{
  "num_hidden_layers": 15,
  "rope_fraction": 1.0,
  "qk_norm": true,
  "init": "trunc",
  "init_std_qkv": 0.0303,
  "init_std_up": 0.0303,
  "init_std_down": 0.00277,
  "lr_head": 0.0081,
  "decay_shape": "pow",
  "batch_tokens": 65536,
  "dataset": "wikipedia_en"
}
Each number is 500 + 50 x the weight over the matrix's rms, rounded and kept within 0 to 999. Layers, rows and columns count from 0. Numbers have three digits each.

# layer 6 MLP up, 896x224, rms 0.105, rows 48-56, columns 0-111
535530420485547533590399503470394576517491516442439553478650538583508492448526419438505489389524521388444439429473505459456575514502548426511522445543449539468509467433516502516533579580496472484543604529554441462605507525580498548520444568531482493549455475503566508515488546449477465446556493530567505466469451527534429516516424494522
420500444509481527516415446507559510397577438578560571478474506597555339525474490647556504525431502457512465508417454453486463475491577508490484528413489514593456573527519512490429494485494553546473434412542642365461480366504532533480473580480560547508569433549523493546311496529506427478460565458510448538520448474552428431496538516511
538422486533497525487440455540499424490514463550438522539522470484467542631603509574528499512524548394507579586455530427403488575516535516524503524512524532463426521521425550580483493527415523466494500676474560535472570535570496518561519512447491593451469487546513468534489372427524554533485493416533465573566407527448447468508608431560
469460412423473439443553558508418519518505469439550490476558612572499493521521513518435549457470400476502527502483505536617496467415523431532468498609529542469369497521474429550537570502446383565401492492492531527556558528552433433541448412506532485497563538461527539479472495492398492501452444461468493450483462459581502571426433452533
548507603496580502424487536537543515521396549452431608548484474615403532548471404511542447491500498465538502532460476539553437510485541490490540493545505437459455637527510515598594544561576458522538568420465487611452595466494461552573575497534559542582542538504567559535547569538570472441548357470479514569529512485589588513488468475471
533545530378555555566447520438412444544551464402469479611466472549484482519467474602533581531491449483468538563429512448470509431545576517443442465453375510495460411452370531470555503431459477588520579531542427534502529466468574436444543641456496529510503477568477526529517568472486599498499489482478567555543509467499505534543480523428
546488470517533495506640535501525361578424495461516496475505551522528491488521501459489510524517512504439482564477479489473484466450561488514551482488521502559543583439665528508479559590521532484669452495545567534501510509457517486461460484493446470547597508446443463468485530500468528487485369448459489542463548571518463418495528490525
448580519594438398608480364579494439460507616583607534434615496401539531571458491497516480473528483482459595485371535440480578440528525490507480515518459464482496549494544407485524609432444593408567494498501570494482471582562517568560518486422479455503487434484488451569464555536478524426492460482447426574567396493457590453518605563508
570590541495466429545499481555609477586458570469486481444559451450606591516542427551509442447438526543510567427512481434551465541517526490558381481486434526526524423460488408493472483493551524449587494523414478452519513419531480425518496518461524503443464370451536423553443501524530365420504504459487474517483560556466487434591468521444
# layer 6 MLP down (transposed), 896x224, rms 0.0957, rows 48-55, columns 0-111
430531478528423494504559442525520500495448522525549391441474488491563445593535466439458539575494499632462593522546502453485479441439511619514503487539485493550481470452561438523531508429541474428533600533409565515401459525485551494472428392477547554516453505519394494500516433441576468554453502523425462487485535458364500498509460521463
467487450532524551542413428564605530570499454568511457479526428540563414450430599464463498476429477442533502504446464492403359438526509484503505551488545481591505572474465395574463555413521549602560531528583467474436519397493414494416546396488556503515524545614513510600504565552490467532517524450469574611510505555446447443527467558514
512512506564500538590458457518504545523462509552529480500494531543478572519556542468533416585507498502567419584469533527460551518474421463449523565530481487495517573524522558577546536568413518494568468502379524383456451472436510541522425445450534510527511558537551374389509458513505574554513475555443525492543478521582523515458496492568
488471457506496517530631557527410569494565498447504571514513626517421587582548655515517484495423485566466443540426526495476451467432516456494441492533552512451428551607423452445561498517549416546568461526426476454491566514530580476598584489512468446552501433479514482592485456556434536496497496391480440425543632474486528466480485514474
472540493515487600542471546560468530501487479633541497427518436466531473428485522530584466500438501531618434566500558467491579495549483567404500467421449488515478489545428494488497530515490478529386486598622500416510520537551490533440444530557524509484489463500518478499575508447422513497533612468488481534561552478538606462481394491520
534453472392522456517489493494483478583511540500549477549472549545480593537464460573429480510552538445595466555420547453508512526457496418369495454475451504517467426559477478458495565492498503513459491559565604489456573534462383436513555468534498395513554536456563465587530538556401515465529508505471542500459417455526509531579501553500
481576508488598484605451499521503571505542423512487462465531415365531538553487490621437589533424587497523505471439500413419445487587419483448501574447515462411524440516480514524501555428532503473481480504564410535504447483537458458525563447525471490560422544526493558594487550448530515450490562498603469495494527479472508475462487446549
521494530534499569488527496513571561431443497506510513526492442506512499517534541502536494506526530461526513442524432417451501482510486483421428434451500446366524547472548398461549577495555518531487404558378534447501551569555500512446410520583534515475449522461496561512399564551552486451483566527468547486555500524493454474424502496531
# layer 6 MLP gate, 896x224, rms 0.108, rows 49-56, columns 0-111
511436545433517449519533577400556368511441488450492465516484605548454609489451503423472553414577481503554493537521572578476553467472412506497543523555458471463573547575480592503435506466491523519534426555538461562516454610435499492524456510423510444481510509426507513471597443471390583440491466540604475494467390477512492537509520445506
482415480464518427542569608521440554470479579574418533471470454496549457561405482519458516526415478526507457556503498468556486544481527584442454609495528442561569441562410593375557528489417546502631461442479505428512475424496421461513475482471591449514469515476477540503537395539476568600468468437531484544388494476461437483496540552535
486538468438535434559466484628587507478532484536470451381547517371522532530515523510613451598401415539496465545469550491436562462478473493509524480474422611445438480523568524510478520472541550531501492464485491487381492477575483410520587465537511416499418420492451453540482485495541453452446517467537565541520557489501508545499508506547
593513519472530490460507455521522492503485509473483450441474522542443571541520468502500550403511513496499572446521459446538419518577506477519513493525529456538499458507496512575494531465452564440622451516455453521542493410450445509485590484537396452534560482541423620475441497489533538510502524458457478428550513474619493526599455486427
480428512443463498497530593543623549483443563528488463482521418479516515531495558438466444456564539646476510393533412521412546455484423439483539486572559518520555493505524527527495501469596551522546520490478560500551530459521547550521396403657467504523556475488527475496519431524431378502554459503516419546489557499545443443462499404436
438537461383559510500525470413561545439475463536596383498537465539460491518480494554528498470479610495484455532503508471530606526513486545435461498506599532516570381505487472463605490483433462572431413544611415581471608420534463496566655427440575495500517574476519572553583559482549583539534489501446387447483435482478504484503508446505
484504548485549550513502568399523592447517424535463446497509583544425431564520523405433479547475562516496417366481379584562542559500442455429438531520530464420520444436487526448623476579429562455513541537529482579457574407593478398534457539414453440486456524589442419484460490395553374543488472498542465489554428488442505475535491485410
483479450474530459578453506465498532501510539585621427601544455584509432411528502467546532567528394404478544466551496568525413499376473558467494490561518535516476487529563544500500478566491508476454455530570448456517488653516501443555394512452598616440511516453421655489421431503501460491614602574597464406478498487501511526452509557497